Each number is 50 + 10 x the weight over its row's rms, rounded and kept within 0 to 99. Layers, rows and columns count from 0. The size before them is the row's rms in percent of the matrix's.

# layer 4 attention key, 448x448, rms 0.021, rows 209-255, columns 64-127
056:54 52 39 44 50 50 46 54 59 43 74 52 57 41 20 66 51 43 73 32 39 60 34 31 42 58 37 39 50 45 66 55 42 69 42 68 56 55 59 71 56 51 38 50 45 37 42 47 56 39 62 51 46 62 56 55 47 59 66 47 47 59 44 46
094:53 60 59 55 53 48 40 51 53 46 48 23 42 38 32 59 50 53 69 52 58 31 52 48 53 42 62 53 43 66 51 46 48 42 60 53 44 56 39 42 49 55 51 47 60 46 57 55 48 73 44 48 52 43 41 38 67 67 52 32 43 59 55 39
083:43 52 51 38 57 52 64 50 41 54 54 42 35 48 60 84 52 39 56 53 53 53 56 52 52 54 61 43 52 42 44 47 56 58 42 45 57 60 40 51 55 37 31 56 48 65 51 34 43 46 66 45 49 43 50 56 58 20 52 35 58 54 55 68
084:55 51 73 53 64 39 59 55 37 67 46 46 68 42 62 48 35 54 60 41 67 48 64 54 59 48 75 54 34 51 69 47 64 46 51 45 43 42 56 30 42 43 48 50 52 61 55 47 51 44 44 57 65 47 34 43 63 26 61 48 48 39 53 57
084:50 73 49 51 37 51 48 61 64 37 60 51 65 41 41 47 39 56 55 49 53 42 50 38 49 50 55 39 37 53 68 59 53 44 66 71 29 46 47 50 64 57 60 57 38 59 48 63 66 61 40 35 59 48 36 34 53 48 58 54 46 52 60 59
099:48 43 64 52 59 53 42 42 30 74 73 45 41 45 57 54 51 54 59 67 50 52 60 55 35 53 44 47 53 61 51 60 37 56 53 59 42 48 57 53 34 47 52 43 58 42 45 57 48 37 50 53 48 59 53 46 45 27 56 53 56 57 48 37
082:58 56 69 57 55 33 55 63 62 55 27 64 54 33 29 46 40 29 53 51 55 43 65 47 57 65 63 71 44 56 64 50 52 48 47 47 67 43 53 45 50 61 60 40 52 61 68 62 48 53 39 57 53 45 45 38 57 50 39 46 65 43 41 28
092:50 46 47 47 45 61 44 45 35 66 72 54 57 47 52 31 49 58 55 30 75 64 48 56 63 49 60 51 37 30 45 45 64 63 68 51 41 62 63 34 52 50 56 62 42 60 49 47 45 51 58 39 53 44 41 48 75 36 53 57 61 56 53 48
082:55 56 72 57 51 45 60 60 60 39 30 44 38 50 47 49 47 47 63 46 40 27 38 42 42 47 55 56 53 52 49 48 31 40 48 55 48 48 47 52 52 42 44 55 62 46 61 59 40 61 27 60 59 53 47 44 28 74 39 48 39 53 49 27
095:42 54 46 29 58 35 53 59 62 49 64 53 56 49 69 62 25 58 57 60 42 45 55 32 25 45 45 32 62 58 46 57 47 51 53 39 28 46 65 72 48 32 55 52 49 33 48 43 67 47 64 44 40 52 51 49 31 36 50 63 38 18 58 62
081:43 49 44 56 52 45 30 30 40 75 48 48 57 32 42 44 75 59 40 31 72 61 53 56 48 54 49 50 52 46 45 49 63 56 75 52 35 59 37 40 51 58 51 36 49 62 56 58 49 38 56 62 45 43 40 44 81 47 54 42 63 55 35 49
093:60 54 51 48 33 41 34 39 51 50 38 58 29 50 23 56 51 40 45 47 52 58 62 55 40 68 44 60 57 60 42 44 58 58 31 43 66 37 44 45 45 49 53 42 47 46 44 59 47 66 51 49 49 31 53 46 55 55 43 42 53 51 41 38
084:55 55 67 54 54 29 62 69 47 41 46 59 52 45 40 50 45 27 61 68 50 38 78 46 43 49 57 56 38 41 49 50 48 51 31 43 60 35 60 46 48 65 61 43 47 37 61 34 39 64 67 51 41 54 64 42 36 48 49 38 41 56 53 43
096:57 39 34 39 45 32 56 51 61 33 66 63 41 52 28 71 40 42 48 51 42 49 62 47 36 64 49 41 59 74 35 52 53 54 39 49 61 45 47 62 38 43 42 31 61 44 48 40 45 63 67 54 51 37 70 49 23 55 43 37 54 48 46 39
084:46 35 37 52 44 65 37 33 57 59 49 39 34 57 45 36 74 57 46 52 48 72 50 49 67 53 41 59 51 39 35 54 44 57 55 40 46 58 47 54 42 47 48 48 58 55 41 47 55 34 50 48 53 60 55 68 67 63 46 65 63 52 44 53
099:51 49 55 49 37 62 43 65 39 49 51 39 50 47 37 53 65 52 63 53 47 56 45 51 61 65 48 62 46 41 56 49 43 41 49 50 45 53 35 56 51 38 44 43 46 41 68 55 40 35 54 56 47 33 40 51 46 69 48 33 60 68 35 53
089:48 29 51 46 46 56 37 70 41 42 47 37 50 44 46 44 64 48 60 72 40 60 46 53 46 58 52 57 58 41 52 35 33 61 52 58 46 48 41 59 51 41 49 56 46 48 67 58 49 44 48 46 52 53 53 44 38 63 48 47 39 56 31 51
073:61 55 81 36 45 71 45 52 36 48 48 56 39 46 55 50 49 58 64 64 46 57 52 51 59 55 42 49 62 63 41 43 50 45 36 56 48 51 38 40 45 48 58 51 47 48 54 61 52 53 34 56 53 36 51 59 41 51 45 48 51 45 37 57
093:24 43 21 54 64 44 44 45 57 56 43 38 46 49 20 62 43 60 53 41 54 41 59 55 42 42 29 40 50 42 58 51 39 51 47 46 65 42 50 56 51 57 46 57 50 48 28 49 35 63 56 31 61 55 62 49 65 58 61 31 43 42 49 47
101:48 33 55 49 48 44 45 73 59 39 52 42 60 61 55 55 37 54 38 45 51 42 45 43 36 45 54 61 50 49 61 58 43 56 63 58 50 59 53 40 60 53 51 42 42 43 41 54 58 57 68 35 58 38 51 35 36 62 28 62 28 56 74 57
074:39 44 43 49 49 49 61 45 59 77 44 54 52 59 34 45 39 41 38 52 53 47 59 53 37 48 38 46 46 59 48 50 49 49 56 40 59 49 63 40 40 69 47 54 69 58 42 43 42 47 43 47 47 50 48 43 53 37 61 40 48 46 59 27
093:59 50 58 50 35 56 43 54 48 73 51 53 47 56 45 38 49 51 53 50 53 66 36 44 57 40 46 54 54 55 46 63 59 54 49 57 50 87 59 57 39 60 57 45 76 46 51 59 59 24 48 56 34 57 44 48 64 43 55 50 52 43 42 48
064:51 34 54 62 52 47 44 45 42 09 47 58 52 61 75 61 44 60 39 45 54 44 47 55 55 53 51 50 53 57 59 58 62 31 50 58 48 30 44 50 51 54 66 56 47 48 45 65 59 65 48 46 68 44 43 41 29 57 35 55 30 48 60 82
092:47 51 55 55 64 57 64 64 59 36 47 47 56 54 62 67 50 57 69 44 67 42 38 50 32 50 45 43 51 47 44 49 36 43 43 56 46 45 37 48 50 43 38 50 40 57 59 56 51 51 47 47 62 45 56 46 43 51 37 50 38 45 49 52
066:53 57 48 54 40 53 47 50 65 89 57 62 65 48 34 33 49 52 61 42 36 48 48 41 45 57 48 46 36 33 41 51 47 68 47 39 56 57 61 56 44 60 46 53 59 50 37 51 47 33 45 54 32 65 53 51 60 49 77 50 59 50 48 48
076:42 42 43 44 63 33 49 45 51 55 57 42 63 41 25 70 73 50 57 34 49 54 64 48 42 61 52 54 40 55 44 42 48 68 49 52 62 48 42 43 39 39 36 45 52 54 54 35 46 54 62 71 42 58 55 68 65 42 51 29 63 57 48 45
063:56 43 58 44 49 62 51 56 39 28 47 50 38 48 72 75 48 53 35 67 59 41 53 48 59 60 56 46 56 49 50 49 54 27 61 51 49 38 45 46 58 42 55 56 38 51 42 49 59 57 47 40 68 44 54 55 37 47 21 56 49 42 40 57
066:47 58 36 53 55 48 41 37 49 81 50 53 54 46 15 50 65 38 58 35 48 60 47 44 38 47 50 61 45 42 47 39 49 73 27 50 59 49 55 45 40 60 43 52 50 47 42 44 32 40 77 55 42 47 46 47 65 47 68 30 54 75 56 41
106:52 49 44 42 47 46 31 49 47 16 34 40 40 55 54 63 48 58 55 45 39 47 56 39 60 46 60 46 54 56 56 46 57 38 63 56 43 48 40 51 56 39 61 47 51 41 56 44 67 65 39 49 59 37 52 57 42 61 57 47 52 49 32 70
094:51 44 61 33 61 47 57 38 37 43 54 31 38 48 71 71 51 50 41 77 46 65 56 50 51 62 51 52 69 73 50 57 40 38 59 51 45 61 46 60 34 20 40 47 79 43 56 48 66 48 49 47 56 50 40 62 46 27 27 47 50 47 49 61
072:42 59 43 42 43 47 34 33 49 58 38 47 40 66 69 32 43 71 50 72 53 67 63 54 54 55 52 53 57 59 39 43 55 44 51 38 40 53 54 54 57 46 68 50 48 46 50 60 65 42 38 51 46 50 41 42 49 54 46 72 49 41 58 51
053:39 41 58 57 55 55 44 39 51 55 25 41 32 66 76 35 49 54 39 68 63 46 58 67 64 48 50 64 62 55 42 47 55 41 46 32 56 41 46 34 48 64 68 46 50 52 49 66 50 63 36 55 47 35 50 46 48 55 37 55 39 39 54 50
133:56 45 46 52 53 51 46 57 47 00 65 45 44 54 45 68 51 56 44 44 40 52 39 37 40 52 58 48 63 54 63 48 45 45 53 82 46 47 42 61 52 39 43 44 42 47 49 48 45 65 47 46 57 54 52 53 28 57 51 51 48 61 57 63
085:43 56 24 50 59 52 25 30 37 59 60 53 26 36 47 56 59 51 47 60 60 67 60 51 41 61 36 56 63 47 41 42 48 61 45 47 52 46 60 55 50 50 44 51 44 51 40 46 51 58 61 47 40 54 75 57 50 50 46 42 60 48 42 41
090:40 31 38 48 29 55 25 44 51 49 53 52 54 52 41 18 56 80 31 33 47 84 59 48 45 50 33 47 44 46 40 52 62 45 57 62 35 48 31 42 52 52 54 56 41 42 36 53 56 39 38 55 50 52 50 48 60 57 62 59 54 34 51 62
086:47 55 51 58 33 61 27 52 57 50 56 37 63 36 35 41 40 63 37 50 57 58 51 51 54 50 56 54 49 57 59 67 35 50 85 70 33 56 48 52 48 62 52 53 63 50 59 76 71 54 31 46 50 56 33 47 61 62 56 62 55 54 46 46
093:30 47 44 49 54 38 24 45 60 55 39 68 58 42 42 53 56 60 55 40 47 59 74 53 40 55 39 44 43 58 56 55 65 60 57 48 42 43 40 51 59 44 59 48 32 47 51 44 57 51 57 65 48 56 55 45 68 43 72 46 69 47 49 59
098:61 72 59 40 39 49 63 69 33 49 69 77 50 43 45 41 36 40 50 50 61 47 49 48 45 51 59 53 46 35 35 50 70 34 37 60 62 37 58 44 67 57 34 62 43 51 43 33 32 64 77 47 48 45 58 41 36 31 47 30 54 55 63 55
085:62 66 53 44 76 50 75 75 39 68 52 47 50 47 73 55 50 38 68 80 45 40 47 49 57 44 63 46 42 40 60 51 48 55 29 38 45 48 80 57 49 50 50 67 57 27 56 53 45 45 53 54 55 68 50 56 46 36 52 57 40 63 49 47
092:60 77 55 49 59 64 60 55 32 56 54 64 44 44 40 49 51 44 57 49 78 52 52 52 61 59 80 63 26 33 59 40 55 20 65 52 52 42 37 41 60 68 39 51 43 72 44 46 51 54 51 47 56 33 46 35 51 40 59 36 42 46 56 37
083:31 52 34 45 41 53 58 47 81 43 45 54 50 51 59 34 45 59 31 60 44 50 46 44 54 37 47 54 62 54 58 53 47 56 65 43 43 67 43 52 78 43 53 41 41 58 54 49 56 54 46 24 35 29 49 55 54 73 36 69 40 33 57 40
086:38 50 27 46 37 65 43 23 80 50 45 35 34 61 47 44 50 55 42 39 50 57 41 49 57 49 28 54 53 57 39 50 52 61 48 45 55 56 31 38 55 52 58 56 44 56 40 61 44 45 53 49 51 32 40 54 70 74 45 52 53 59 57 49
097:45 44 38 49 61 63 44 44 60 39 20 35 41 61 34 49 64 62 58 50 39 36 58 52 58 47 50 57 31 55 49 47 30 60 51 38 63 42 49 53 42 42 61 48 58 40 52 47 42 52 39 67 50 57 60 65 57 60 57 52 43 58 42 37
093:64 55 60 58 54 41 49 59 61 56 29 53 53 43 59 71 58 35 59 52 52 25 30 42 50 46 56 47 69 65 43 62 40 51 44 58 58 51 52 56 55 50 43 40 62 42 70 57 56 52 46 67 50 49 56 54 37 72 31 44 47 48 35 36
092:51 28 37 56 54 61 47 47 73 34 29 41 45 47 30 28 62 69 48 46 46 46 40 42 49 42 40 62 42 51 38 38 43 62 50 48 69 55 50 51 43 58 54 43 57 52 51 46 40 50 39 55 45 73 55 61 40 73 42 50 53 55 53 39
086:43 71 43 44 56 44 40 51 62 62 35 40 55 43 65 57 43 43 43 40 53 54 45 49 67 45 57 52 57 50 55 48 42 74 46 48 33 43 57 56 41 45 61 53 53 62 62 59 49 48 56 33 57 55 45 66 80 65 60 49 58 52 49 42
085:35 41 60 40 32 36 25 46 39 53 43 46 52 52 57 32 52 58 38 62 46 55 62 46 49 32 42 30 61 53 58 58 50 40 43 71 45 43 39 39 61 51 55 41 36 41 48 51 41 54 49 62 38 48 71 48 38 70 52 42 45 54 53 57
# layer 4 attention query, 448x448, rms 0.0214, rows 210-255, columns 64-127
089:69 43 60 53 26 60 59 55 46 59 47 36 14 55 60 39 52 73 42 50 64 48 47 38 46 60 51 51 48 40 42 47 44 69 41 33 46 48 52 47 45 53 37 61 76 56 60 54 58 46 53 53 51 52 52 51 44 40 63 52 33 54 30 46
080:36 68 51 44 66 43 49 60 60 50 59 39 65 50 51 54 48 58 48 69 48 45 41 47 58 66 31 57 66 27 50 35 42 60 60 70 76 47 53 52 64 49 41 47 39 51 54 34 38 51 80 37 39 42 68 47 56 54 43 21 73 54 52 47
086:62 41 47 50 39 42 56 46 33 58 42 51 58 49 64 64 61 45 58 40 59 61 59 38 64 52 54 58 44 50 56 51 62 48 44 49 46 39 50 57 52 44 54 41 41 48 56 32 62 40 52 53 50 33 45 69 64 35 57 25 54 56 24 62
085:55 40 61 48 30 48 49 49 33 58 49 57 55 42 59 43 57 53 49 43 58 47 55 47 47 62 49 42 44 41 40 64 46 52 46 41 46 52 60 51 46 40 32 43 35 71 54 54 61 22 51 55 47 47 54 57 50 42 57 37 49 41 39 52
100:57 54 35 61 57 46 39 44 47 51 55 61 57 54 47 59 56 43 43 62 49 52 46 56 56 48 50 49 48 39 53 46 41 66 60 49 43 45 73 58 65 45 63 53 64 54 44 47 44 39 43 49 57 41 27 44 44 39 55 46 55 57 62 46
086:60 29 52 47 32 41 62 48 57 53 45 39 41 43 59 54 49 56 56 23 59 60 57 29 60 50 59 53 50 64 55 53 59 46 36 40 47 45 37 43 39 45 54 53 65 59 67 59 49 45 37 56 34 38 39 57 59 43 49 52 42 30 33 67
093:39 64 51 47 35 45 44 50 47 43 67 55 64 49 49 38 52 44 65 66 38 41 44 54 48 45 50 57 46 44 63 48 51 57 60 64 52 58 34 49 81 55 65 55 35 57 49 47 45 57 52 49 44 38 51 55 65 58 42 44 64 58 63 33
084:87 43 54 63 47 53 59 50 35 51 46 41 40 56 56 48 42 61 46 27 37 51 54 35 46 45 63 48 45 56 38 56 39 46 37 34 37 43 59 47 32 32 43 53 72 47 70 58 61 51 37 54 51 55 38 74 29 49 48 59 32 50 37 51
093:51 28 41 39 56 49 35 50 39 50 50 56 62 37 50 70 54 44 45 50 50 64 60 52 55 45 43 47 43 36 52 60 52 49 48 46 55 54 57 63 55 49 53 37 40 52 38 38 51 26 54 49 52 42 57 62 45 49 48 30 42 47 32 55
084:47 72 35 52 33 57 39 45 52 56 55 53 55 42 49 37 54 45 44 58 40 24 56 52 50 51 35 63 44 60 63 28 43 59 56 46 54 44 33 54 56 41 43 60 31 50 50 58 35 52 64 44 48 49 37 52 63 50 53 45 54 45 61 53
095:57 40 49 51 38 43 74 52 69 46 55 37 22 60 48 45 45 56 44 32 53 58 46 55 41 56 36 57 59 53 54 31 42 48 41 34 48 55 46 44 37 63 44 62 49 41 50 71 40 58 38 43 44 49 49 52 54 53 60 76 52 40 44 58
085:64 40 58 37 55 43 58 60 62 49 35 54 49 63 42 79 55 35 59 50 53 54 37 36 59 48 58 61 50 58 58 74 62 48 47 51 57 43 52 38 40 60 59 45 60 46 56 51 49 41 53 52 57 39 40 56 43 33 50 33 45 57 45 55
094:53 37 37 44 57 46 59 57 74 42 52 54 32 53 42 61 36 62 44 61 52 48 37 65 47 56 47 58 66 54 55 46 38 54 63 50 53 44 64 42 48 77 52 54 57 49 38 57 45 50 46 54 48 49 46 42 23 56 37 69 52 37 48 47
086:34 67 42 51 51 58 46 38 63 44 62 56 45 50 41 31 42 51 59 68 41 39 49 62 43 36 47 51 46 53 52 45 44 49 64 52 50 60 42 56 65 55 51 59 46 51 43 55 43 64 49 44 48 54 58 35 50 73 44 66 50 46 66 48
088:60 62 60 62 60 41 45 44 40 57 45 45 69 37 49 37 44 36 59 59 63 47 44 35 59 55 53 49 40 43 46 46 63 54 67 63 49 48 77 32 49 40 57 44 54 59 50 46 54 63 55 67 45 56 60 43 45 44 44 48 65 55 74 39
077:52 62 59 68 66 49 59 40 54 54 51 43 53 45 48 34 50 43 63 65 46 40 47 26 47 52 45 52 48 51 30 40 62 59 44 58 47 32 72 31 33 49 64 59 54 50 67 53 52 53 53 57 42 41 54 54 53 49 44 48 65 48 54 56
076:52 48 36 56 50 40 63 66 51 48 37 49 52 47 48 51 56 57 49 49 38 44 54 76 58 58 41 53 48 37 50 50 31 57 45 39 54 36 48 60 64 51 47 31 45 37 38 66 51 47 52 44 67 59 41 60 42 60 54 37 61 66 57 57
108:64 49 52 54 43 53 50 52 39 47 55 59 46 58 44 47 36 51 57 29 59 58 30 52 48 46 49 58 51 50 54 47 49 50 31 56 44 48 42 53 45 49 42 59 39 62 63 65 45 60 41 72 41 40 40 52 64 48 40 54 62 54 53 43
102:50 72 45 54 50 57 55 37 47 56 55 55 63 53 76 44 38 50 54 55 42 40 51 60 68 34 40 36 52 56 55 49 60 54 44 45 52 37 59 44 41 44 52 68 40 67 56 63 32 59 43 48 49 46 52 73 42 48 60 44 70 50 61 54
097:48 59 76 53 49 51 54 50 46 49 37 62 50 42 47 36 41 47 47 42 53 60 37 27 43 58 60 83 40 55 56 56 53 55 60 50 58 63 53 40 36 44 47 45 57 60 61 56 52 57 45 65 49 57 39 59 53 35 44 65 40 58 53 41
093:67 48 56 50 28 62 43 51 26 49 63 69 57 46 46 51 39 55 58 32 55 60 46 56 39 36 58 65 58 59 73 50 41 46 60 50 47 60 51 46 57 55 48 50 50 49 44 54 41 36 35 41 61 40 41 52 54 54 46 55 37 44 51 53
081:35 44 40 51 52 45 41 47 51 51 52 45 47 64 57 56 64 46 52 46 44 46 50 83 61 41 36 33 62 52 52 40 51 50 39 60 37 31 40 63 57 59 56 44 31 54 47 48 53 45 50 40 46 40 52 50 61 59 51 22 63 55 55 61
086:51 64 48 35 76 49 63 50 49 48 50 43 66 43 41 47 46 42 66 39 38 32 53 53 40 59 47 48 45 45 48 43 31 56 36 54 54 35 63 60 52 38 42 47 32 54 55 44 55 47 57 51 54 72 58 68 41 57 50 54 69 69 64 31
083:39 46 62 63 55 46 44 38 58 56 49 59 43 49 51 46 46 53 69 34 60 53 61 33 57 50 48 53 48 63 56 64 72 29 48 24 50 48 53 41 27 60 61 63 53 60 52 50 46 56 55 50 49 40 66 34 57 27 49 65 46 43 51 57
086:36 55 59 46 66 41 50 51 54 42 37 36 46 38 31 50 53 54 50 45 55 47 57 35 38 74 63 73 46 53 50 53 48 67 43 50 76 42 51 50 41 46 37 41 37 50 61 52 50 50 64 44 47 69 54 44 52 38 41 44 59 61 66 38
077:66 41 39 25 44 52 54 60 36 45 63 63 54 56 40 56 51 68 42 48 46 56 53 62 40 45 69 33 64 47 46 43 32 56 66 43 38 54 49 39 60 53 58 31 53 35 39 40 58 48 54 50 42 54 43 55 31 54 43 58 55 46 40 42
081:30 65 55 62 55 48 47 50 57 53 43 42 40 45 49 33 54 54 49 37 63 44 54 36 53 57 46 57 45 50 50 45 59 52 34 55 75 54 58 43 36 47 39 60 51 58 52 52 36 56 62 53 53 50 68 47 64 47 58 18 63 48 65 46
077:53 37 29 47 42 46 52 50 48 47 47 55 37 43 46 45 63 53 50 64 63 45 49 52 54 41 56 35 33 35 49 26 46 57 48 39 44 38 54 38 43 51 46 45 58 47 55 50 60 43 59 48 56 61 52 59 44 54 43 68 47 43 17 49
095:69 41 42 48 38 50 52 45 61 54 40 42 51 46 50 68 45 60 45 68 53 56 51 54 56 48 56 44 45 44 57 49 37 63 56 37 58 52 54 51 47 37 51 37 78 53 51 47 52 23 54 43 44 49 52 61 45 42 57 33 42 40 32 58
079:50 27 30 63 35 58 37 43 62 55 45 59 33 50 67 37 48 53 49 56 63 60 65 58 55 38 39 28 36 52 54 44 63 39 59 41 32 52 35 56 51 47 68 64 50 32 48 51 54 45 37 49 45 48 53 53 63 63 57 61 36 35 17 76
081:52 37 37 48 38 50 38 52 59 40 48 51 36 59 55 59 50 39 46 52 46 56 50 43 55 28 54 43 40 56 54 38 62 47 59 46 33 52 50 49 54 48 59 53 47 34 50 52 43 63 44 48 49 44 47 61 50 59 44 52 43 51 36 69
071:51 71 50 46 65 49 46 54 41 51 54 53 65 41 34 47 51 52 34 54 44 37 35 63 40 58 43 52 48 30 42 44 23 54 59 57 52 47 68 56 57 56 36 52 46 56 46 49 44 38 53 58 50 62 35 59 40 70 38 63 49 61 60 21
090:38 58 35 54 60 55 47 49 65 48 61 53 47 50 41 45 46 47 42 70 45 44 43 66 53 46 44 63 47 51 50 26 43 55 63 49 60 57 48 39 63 64 58 52 47 48 38 48 38 59 44 44 47 54 37 37 44 61 47 72 51 60 64 36
089:31 53 56 66 36 54 42 53 43 49 55 72 47 53 42 27 52 47 53 36 49 57 57 62 38 55 40 56 42 46 54 36 48 45 55 49 34 42 37 55 52 58 59 55 12 52 20 55 54 69 42 52 53 61 46 41 53 60 54 80 35 54 58 58
085:67 51 65 60 14 56 51 45 39 50 63 46 49 50 54 40 56 59 57 35 55 48 60 40 36 55 61 43 52 53 55 46 53 63 47 29 43 55 54 53 36 39 52 55 53 65 52 61 48 44 39 45 43 47 37 57 56 47 64 58 35 49 47 54
090:26 36 32 29 41 54 40 53 62 45 43 51 58 36 50 47 64 46 40 49 56 47 55 52 62 61 40 56 47 43 52 40 42 46 44 50 55 31 32 46 54 63 53 46 21 55 31 54 39 40 52 50 43 65 38 41 56 48 53 56 61 50 51 55
096:40 51 59 50 49 44 71 70 29 55 82 61 54 54 48 52 44 48 39 58 52 50 45 60 42 48 44 48 69 36 55 45 59 46 38 56 45 52 55 33 58 68 63 51 40 46 29 35 68 71 60 53 58 46 67 48 40 49 53 68 68 58 45 39
087:62 42 59 51 52 53 49 50 32 61 44 43 52 53 57 63 58 44 58 54 60 70 65 32 67 42 57 34 48 52 48 79 59 38 40 52 45 58 63 46 46 41 54 36 63 48 51 34 53 43 50 57 56 41 67 54 59 39 50 19 45 58 39 46
092:68 61 60 52 35 51 76 62 46 49 60 66 46 44 50 35 50 62 44 37 59 43 48 38 59 47 48 53 42 44 59 47 47 56 65 51 57 49 47 28 58 45 60 65 56 57 47 43 51 59 56 56 61 44 43 55 41 59 50 67 59 53 42 50
088:35 52 53 57 41 54 35 59 70 45 48 55 44 36 54 25 42 52 34 64 47 45 44 62 46 48 41 48 30 42 54 53 47 57 64 52 55 63 47 39 50 57 49 53 47 46 44 64 44 59 47 56 53 56 52 56 49 79 51 74 37 44 49 53
088:34 56 39 70 40 54 52 54 64 43 63 42 46 55 59 29 41 50 33 56 42 36 56 57 38 61 45 50 32 47 47 33 36 55 59 53 43 57 51 53 46 52 33 65 34 48 61 61 47 74 55 38 48 61 64 58 57 72 50 71 53 59 60 54
097:53 43 54 48 59 48 60 48 66 47 32 44 29 53 40 38 54 47 45 38 53 47 59 34 49 53 82 48 26 65 52 54 47 39 57 43 35 46 54 49 47 49 65 53 64 49 57 55 62 61 33 60 51 64 43 34 57 59 50 66 45 68 40 40
093:73 62 43 46 52 49 55 49 37 54 40 33 48 51 52 64 41 61 45 37 40 39 52 38 62 45 50 43 49 61 38 60 46 44 34 39 41 46 60 45 35 42 44 54 75 39 63 69 49 49 45 44 50 77 50 60 45 44 51 37 38 46 42 48
089:41 59 53 51 66 60 54 45 62 47 51 58 32 50 43 44 44 54 55 46 38 30 46 61 37 49 56 56 42 61 46 42 52 46 57 40 42 46 52 53 39 58 57 58 59 49 48 63 46 68 33 50 55 63 43 32 38 66 41 79 37 57 57 36
086:43 36 48 56 34 47 44 45 34 56 54 29 55 52 61 55 60 47 41 48 71 56 64 41 49 37 53 38 51 50 49 64 61 51 46 48 45 57 50 49 48 43 29 39 49 47 78 50 49 44 57 43 54 44 53 50 75 47 59 25 53 52 40 55
086:32 51 43 44 54 59 50 51 48 50 31 55 36 65 60 45 49 45 42 61 52 56 46 57 56 60 54 45 45 55 52 56 51 36 40 61 29 38 50 51 46 50 49 59 35 47 48 60 53 71 57 58 56 70 30 58 47 38 45 58 32 74 61 56
# layer 4 attention value, 448x448, rms 0.0189, rows 192-199, columns 64-127
079:56 63 42 52 64 40 50 56 31 47 52 55 47 40 51 41 32 51 47 34 45 51 38 31 44 45 55 37 49 51 29 64 45 38 50 54 55 44 72 58 52 34 65 53 50 46 50 56 53 43 65 41 38 34 54 36 52 36 52 65 70 54 55 37
079:52 31 33 69 50 64 41 28 46 57 54 48 45 53 47 60 55 53 42 38 58 43 58 65 52 39 31 56 35 63 45 37 42 57 51 48 51 47 36 57 65 64 62 45 62 43 52 56 46 67 62 75 69 47 45 54 59 52 47 47 39 57 65 47
087:46 34 39 45 48 43 45 46 57 48 30 42 51 22 64 42 40 40 60 53 47 52 42 44 53 50 46 44 58 57 67 44 51 74 48 60 56 48 68 77 51 48 58 50 31 57 58 65 38 39 51 37 39 49 51 59 66 46 45 46 50 58 41 42
092:37 42 54 58 27 44 38 52 59 55 57 61 62 29 51 71 39 42 47 48 53 37 51 51 47 40 57 54 58 52 68 44 54 62 45 53 42 39 61 46 59 53 57 61 40 41 58 40 58 30 42 38 43 32 34 51 44 36 48 44 48 34 53 66
081:47 53 54 62 29 54 66 39 57 41 36 41 50 52 44 65 52 40 59 42 54 48 47 42 55 54 51 55 39 33 54 55 63 43 44 50 45 35 46 52 53 46 55 66 60 42 42 38 50 55 48 48 53 53 39 59 52 32 51 63 28 49 53 68
079:38 52 56 50 56 48 50 56 50 44 50 43 55 45 62 53 29 55 55 61 56 52 47 45 38 30 63 27 60 51 37 59 46 45 46 31 49 36 61 53 43 48 38 56 32 50 55 41 39 56 45 43 43 50 43 54 61 38 48 46 62 36 53 59
076:73 38 48 29 49 36 47 57 47 53 54 54 49 49 38 45 70 43 62 60 45 59 60 52 55 75 55 62 46 57 42 56 54 67 56 56 64 55 45 53 54 41 36 36 48 55 58 39 56 43 48 59 40 46 56 46 55 50 60 46 82 48 49 49
096:47 72 48 48 60 67 57 62 51 47 38 28 61 39 37 57 52 48 65 36 52 41 43 52 57 56 47 54 42 47 60 46 47 44 63 69 59 50 32 33 43 53 46 45 56 53 60 50 51 76 55 42 48 66 48 54 55 66 56 42 53 69 52 50
# layer 4 attention output (transposed), 448x448, rms 0.0188, rows 192-199, columns 64-127
079:51 36 52 51 39 38 55 45 65 79 53 51 42 59 41 52 35 45 52 55 33 42 52 57 41 40 56 43 62 47 60 50 52 53 44 45 50 51 51 53 49 58 48 49 45 54 42 45 58 58 46 53 61 59 51 60 55 63 31 56 47 47 46 65
083:50 55 44 57 54 48 51 74 44 47 48 50 59 55 28 42 45 48 58 57 51 54 48 57 39 38 48 51 48 62 61 60 61 55 46 56 59 40 50 39 62 56 46 43 51 59 54 47 42 48 45 52 41 53 50 59 43 51 52 35 51 52 54 50
085:49 38 46 45 56 61 50 54 42 55 55 67 55 84 44 45 54 59 57 40 54 40 42 64 49 53 53 58 44 47 43 64 38 55 36 40 30 39 51 54 43 52 47 39 64 59 54 30 52 50 53 65 65 47 68 39 50 56 49 52 60 20 65 64
097:55 47 59 33 45 55 50 48 42 25 61 43 43 49 66 45 57 56 54 41 48 55 40 46 40 63 48 49 49 46 36 53 43 44 42 47 47 63 54 49 46 48 46 50 57 37 49 64 56 66 71 52 55 45 49 39 50 44 52 49 45 55 33 53
086:62 60 58 54 54 61 39 40 49 50 57 49 54 55 43 38 45 35 43 59 58 51 52 59 51 45 42 55 65 55 54 46 57 60 79 42 58 69 59 38 45 57 52 37 55 53 40 63 45 41 48 50 26 64 33 45 52 57 39 44 51 58 55 58
083:50 44 64 47 47 49 63 43 45 37 56 37 45 52 55 49 56 57 44 53 39 53 46 30 46 45 55 52 55 49 51 41 57 47 57 47 44 63 51 46 43 57 45 45 65 42 46 42 67 60 45 59 56 44 43 55 49 63 48 57 45 58 37 51
090:49 39 32 63 51 44 53 37 61 60 25 52 45 60 50 58 49 48 53 46 41 37 50 45 57 40 49 44 44 62 51 60 53 49 43 43 45 57 47 62 32 36 56 65 56 47 54 46 50 47 50 51 57 46 46 46 52 50 46 49 41 41 56 51
092:38 61 46 57 49 43 52 47 53 44 54 62 61 60 58 36 47 25 38 57 64 48 58 43 58 39 53 54 58 61 40 47 59 67 65 45 37 48 63 49 85 59 71 60 52 48 34 43 53 40 43 50 44 34 56 44 49 63 35 57 53 26 39 36